config.yaml
n_layer: 14
d_model: 128
n_head: 4
n_kv_head: 4
head_dim: 32
d_mlp: 448
vocab_size: 8192
activation: "tanh_gelu"
norm: "layernorm"
norm_place: "pre"
norm_eps: 1e-05
positions: "learned"
qk_norm: false
attn_scale: 0.177
bias: "all"
tie_embeddings: true
parallel_block: false
init: "normal"
init_std_qkv: 0.0575
init_std_o: 0.0
init_std_up: 0.0575
init_std_down: 0.0
optimizer: "soap_variant"
lr: 0.00457
beta1: 0.95
beta2: 0.95
weight_decay: 0.054
lr_head: 0.00398
grad_clip: 2.0
warmup_steps: 200
schedule: "wsd"
decay_fraction: 0.606
decay_shape: "linear"
final_lr_fraction: 0.02
batch_tokens: [16384, 32768, 49152]
seq_len: 256
doc_mask: false
train_tokens: 141400000
steps: 4555
dataset: "wikipedia_en"
Each number is 128 + 32 x the weight over the matrix's rms, rounded and kept within 0 to 255. Layers, rows and columns count from 0.

# layer 2 attention value, 128x128, rms 0.16, rows 36-55, columns 0-31
[[137 100 119 115 133 160 139 117 151 157  82 146 125  79 106 129 140 145 113 129 116 124 159 147 143 116 146 127 186 126 121 137]
 [138 125 125 113 144  66 157 141 125 106 114 108 174 183 164 143  98  92 120  57  93 100 116  57 123 151  91 158 138 148 119 122]
 [110 144 134 124 117 131 101 149 127 126 133 113 104 140 149 144  67 149 106 112 117 147 121 130 150 141 142 149 168 157 104 137]
 [124 115 162 127 166 121 126 145 136 139 143 153 148 102 140  99 113 132 111 112  83 116 100 136 110 125 130 148 123 118 114 145]
 [127 125 170 105 130 118 123 145 126 118 123 123 130 158 157 118 154 144 127 101 122 121 151 100 126  92  82 129 132 105 157 104]
 [138 143 144 121 149  61 162 163 109 128 131 117 164 184  99 115  93 159 107  92 161  93 125 114 111 111 104  87 114 116 158  81]
 [149 118 121  85 151 187 113 115 146 162 132 137  73  68 142 141 170 140 148 150 116 177 147 140 145 114 130 127 168 155  88 118]
 [137 131 112 174 153 126 137 145 120 120 122 164 122 112 117 107 129 107 125 145 133 148  95 166 127 107 102 135 149 104 128 141]
 [107 147 192 145 122 118 152 138 144 151 126 146 100 132 112 145 107 134 118  69 130 127 172 118 109 107 129 122 123 122 153 133]
 [123 149 136 141  66  97 125 128 163  60 137 169 149 139 155 118  72 107 133  90  92 130 194 108 109 139 131 146 123 168 129  93]
 [152 121 120 149 118 169 141 131 119  66 128 160 157 122 130 156  83 157 155 141 129 122 188 106 142 140  93  95 133 118 164 146]
 [133 152 118 109 147 176 109 103 119 131 153 106 137 134 103 127 142 118 137 129 141 167  98 114 140 125 175 102 135 143 118 121]
 [144 129 113 167  87 109 112 124 191  98 133  85 157 140  90 156 156  88 151 120 134 154  71  99 101 112 124 103 123 142 116 154]
 [117 154 161 120 126 166 115 131 118  90 128 155 137 100 100 131  92 132 136 112 113 151 141 130 152 114 150 122 148 128  91 101]
 [154 106 135 119 114 121 174 144 141 136 134 138 125 151 173 130 104 139 136 125 165 112 100 131 126 163 111 146 170 103 132 141]
 [125 147 155 124  72 110 115 133 138  88 144 159 119 159 186 128 154 115 134 109 153 122  86  94 136 129  85 124  87 150 123 121]
 [144 133 166  95 121 103 124 115 145 120 160  88 136 103 133 109  99 154 146 141 115 102 127 169 127 107 210 159  72 107 133 103]
 [121 153 146 125  73 109 126 161 110 120 145 141 138 167 122 137  45 129 132 103 118 126 138 100 130 123 153 112 123  79 137 104]
 [131 134 173 114 151 170 120 135 141 116 166 139  96  95 143 119 125 109  77 121 117 115 123 146 122 120 132 153 163 145  81 120]
 [121  85  86 124 166 133 116 136 127 146 172 118 124 141 155 175 149 139 116  86 141 148 162 127 167 148 108 145 144 133 119 175]]
# layer 2 attention output (transposed), 128x128, rms 0.152, rows 36-55, columns 0-31
[[ 99 170 127 121  84 138 137 124 132 112 162 114 136 136 152 105 115 121 123 143  91 129 133 136 115 149 139 124  85  99 133 136]
 [170 140  70 118 201 126 169 134  98 137 149 159 112 135  74 150 123 123 100 135 157 172  92 156 100 114 136 137 150 126 124 135]
 [157 102 103 146 116 134 111 150 141 155 104 136 156 108 106 178 143 127 155 142 127 160 128 157 122 130 110 141 132 127 127 147]
 [156 185  92 120  87 146 127 107  96 159  94 180 121 109 151 139 109 140  88 150 127 123  99 113 134 134 135  97 126 114 124 117]
 [ 97 124 118 125 130 137 167 166  80  90 107 116 139 127 151 111 128 134 105 125  98 150  93 129  96 162 140  99  87 157 118 154]
 [114 176 109 167 157 154 175 133 117 108 121 122 150 128 117 131 129 143 122 140 128 153 101 153 142 159 149 158 159 125 132 114]
 [143 108 122 156  79 109 152 140 147 112 119 130 145 133 158 137 124 112 142 114  96 123 112 144 118 122 114 138  73 139 129 203]
 [147 102 107 108  94 155 121 161 130 114  86 100 140 169 112 135 126 100 104 109 138 117 149  93 120 113 177 110 126 138 128 123]
 [136 145  69 101 142 136 141 172  98  98 106 100 169 148 135 112 140 156 113 154  94 166 108  94 175 150 118 156 124 115 138 126]
 [113 136  89 101 191  71 127 126  88 178 115  87 110  95 101 113 111 115 130 113 131  60 108 114 148 127 177  82 106 101 146 134]
 [ 96 118  85 115 141 107 130 125 125 133 163 103 115 148 137  56 134 141 156  84 140 133 124 107 113 159 152 127 150  98 125  98]
 [149 155 124 124  88 126 107 119 158 143 117 139 121 118 140 160 115 153 107 155 122  93 154 185 113 169 107 101 123 134 132 140]
 [134 158 177 103 161 141 113 158 152 170 163 155 119 128 120 139 118 146 133 132 208 102 131 105 138 115 121  74 202 151 151 120]
 [134 126  95 147  75 145  82 136 124 136 104  94 103 138 162 109 169 128 142 136 123 136 114 144 108 161 100 141  97 112 164 169]
 [128 133 116 131 172 154 116 142  91 148 129 139 149 105 149 145 141 129 132 111 109 151 152 122 124 135 102 122 131 138 135 171]
 [130 123 113 109 161 142 120 163 103 157 150 124 142 106 116 111 109 130 138 133 129  92 155 162 160  89 120 139 132 112 138 136]
 [104 152 110  94 129 152 133  40 101 131 133 161 158 141 123 110 115 150  86 174 134 117 106 158 145 156 173 148 152 179 121 117]
 [171 113  88 141 217 113 122  85 145 120 102 144 133 102 111 124 164 109 162 123 165 127 128 125 139 127  88 166 165 155 127 124]
 [117  81 102 130  54 119 105 133  90 148  62 153 136 124 127 130 164 118 111 160 113 201 103 123 125 127 117 151  94 140 135 210]
 [115 116 132 160 128 111 107 126 125 110 100 118 138 159 137 120 114 145 161 137  71 171 126 117 149 119 144 160 102 114 124 132]]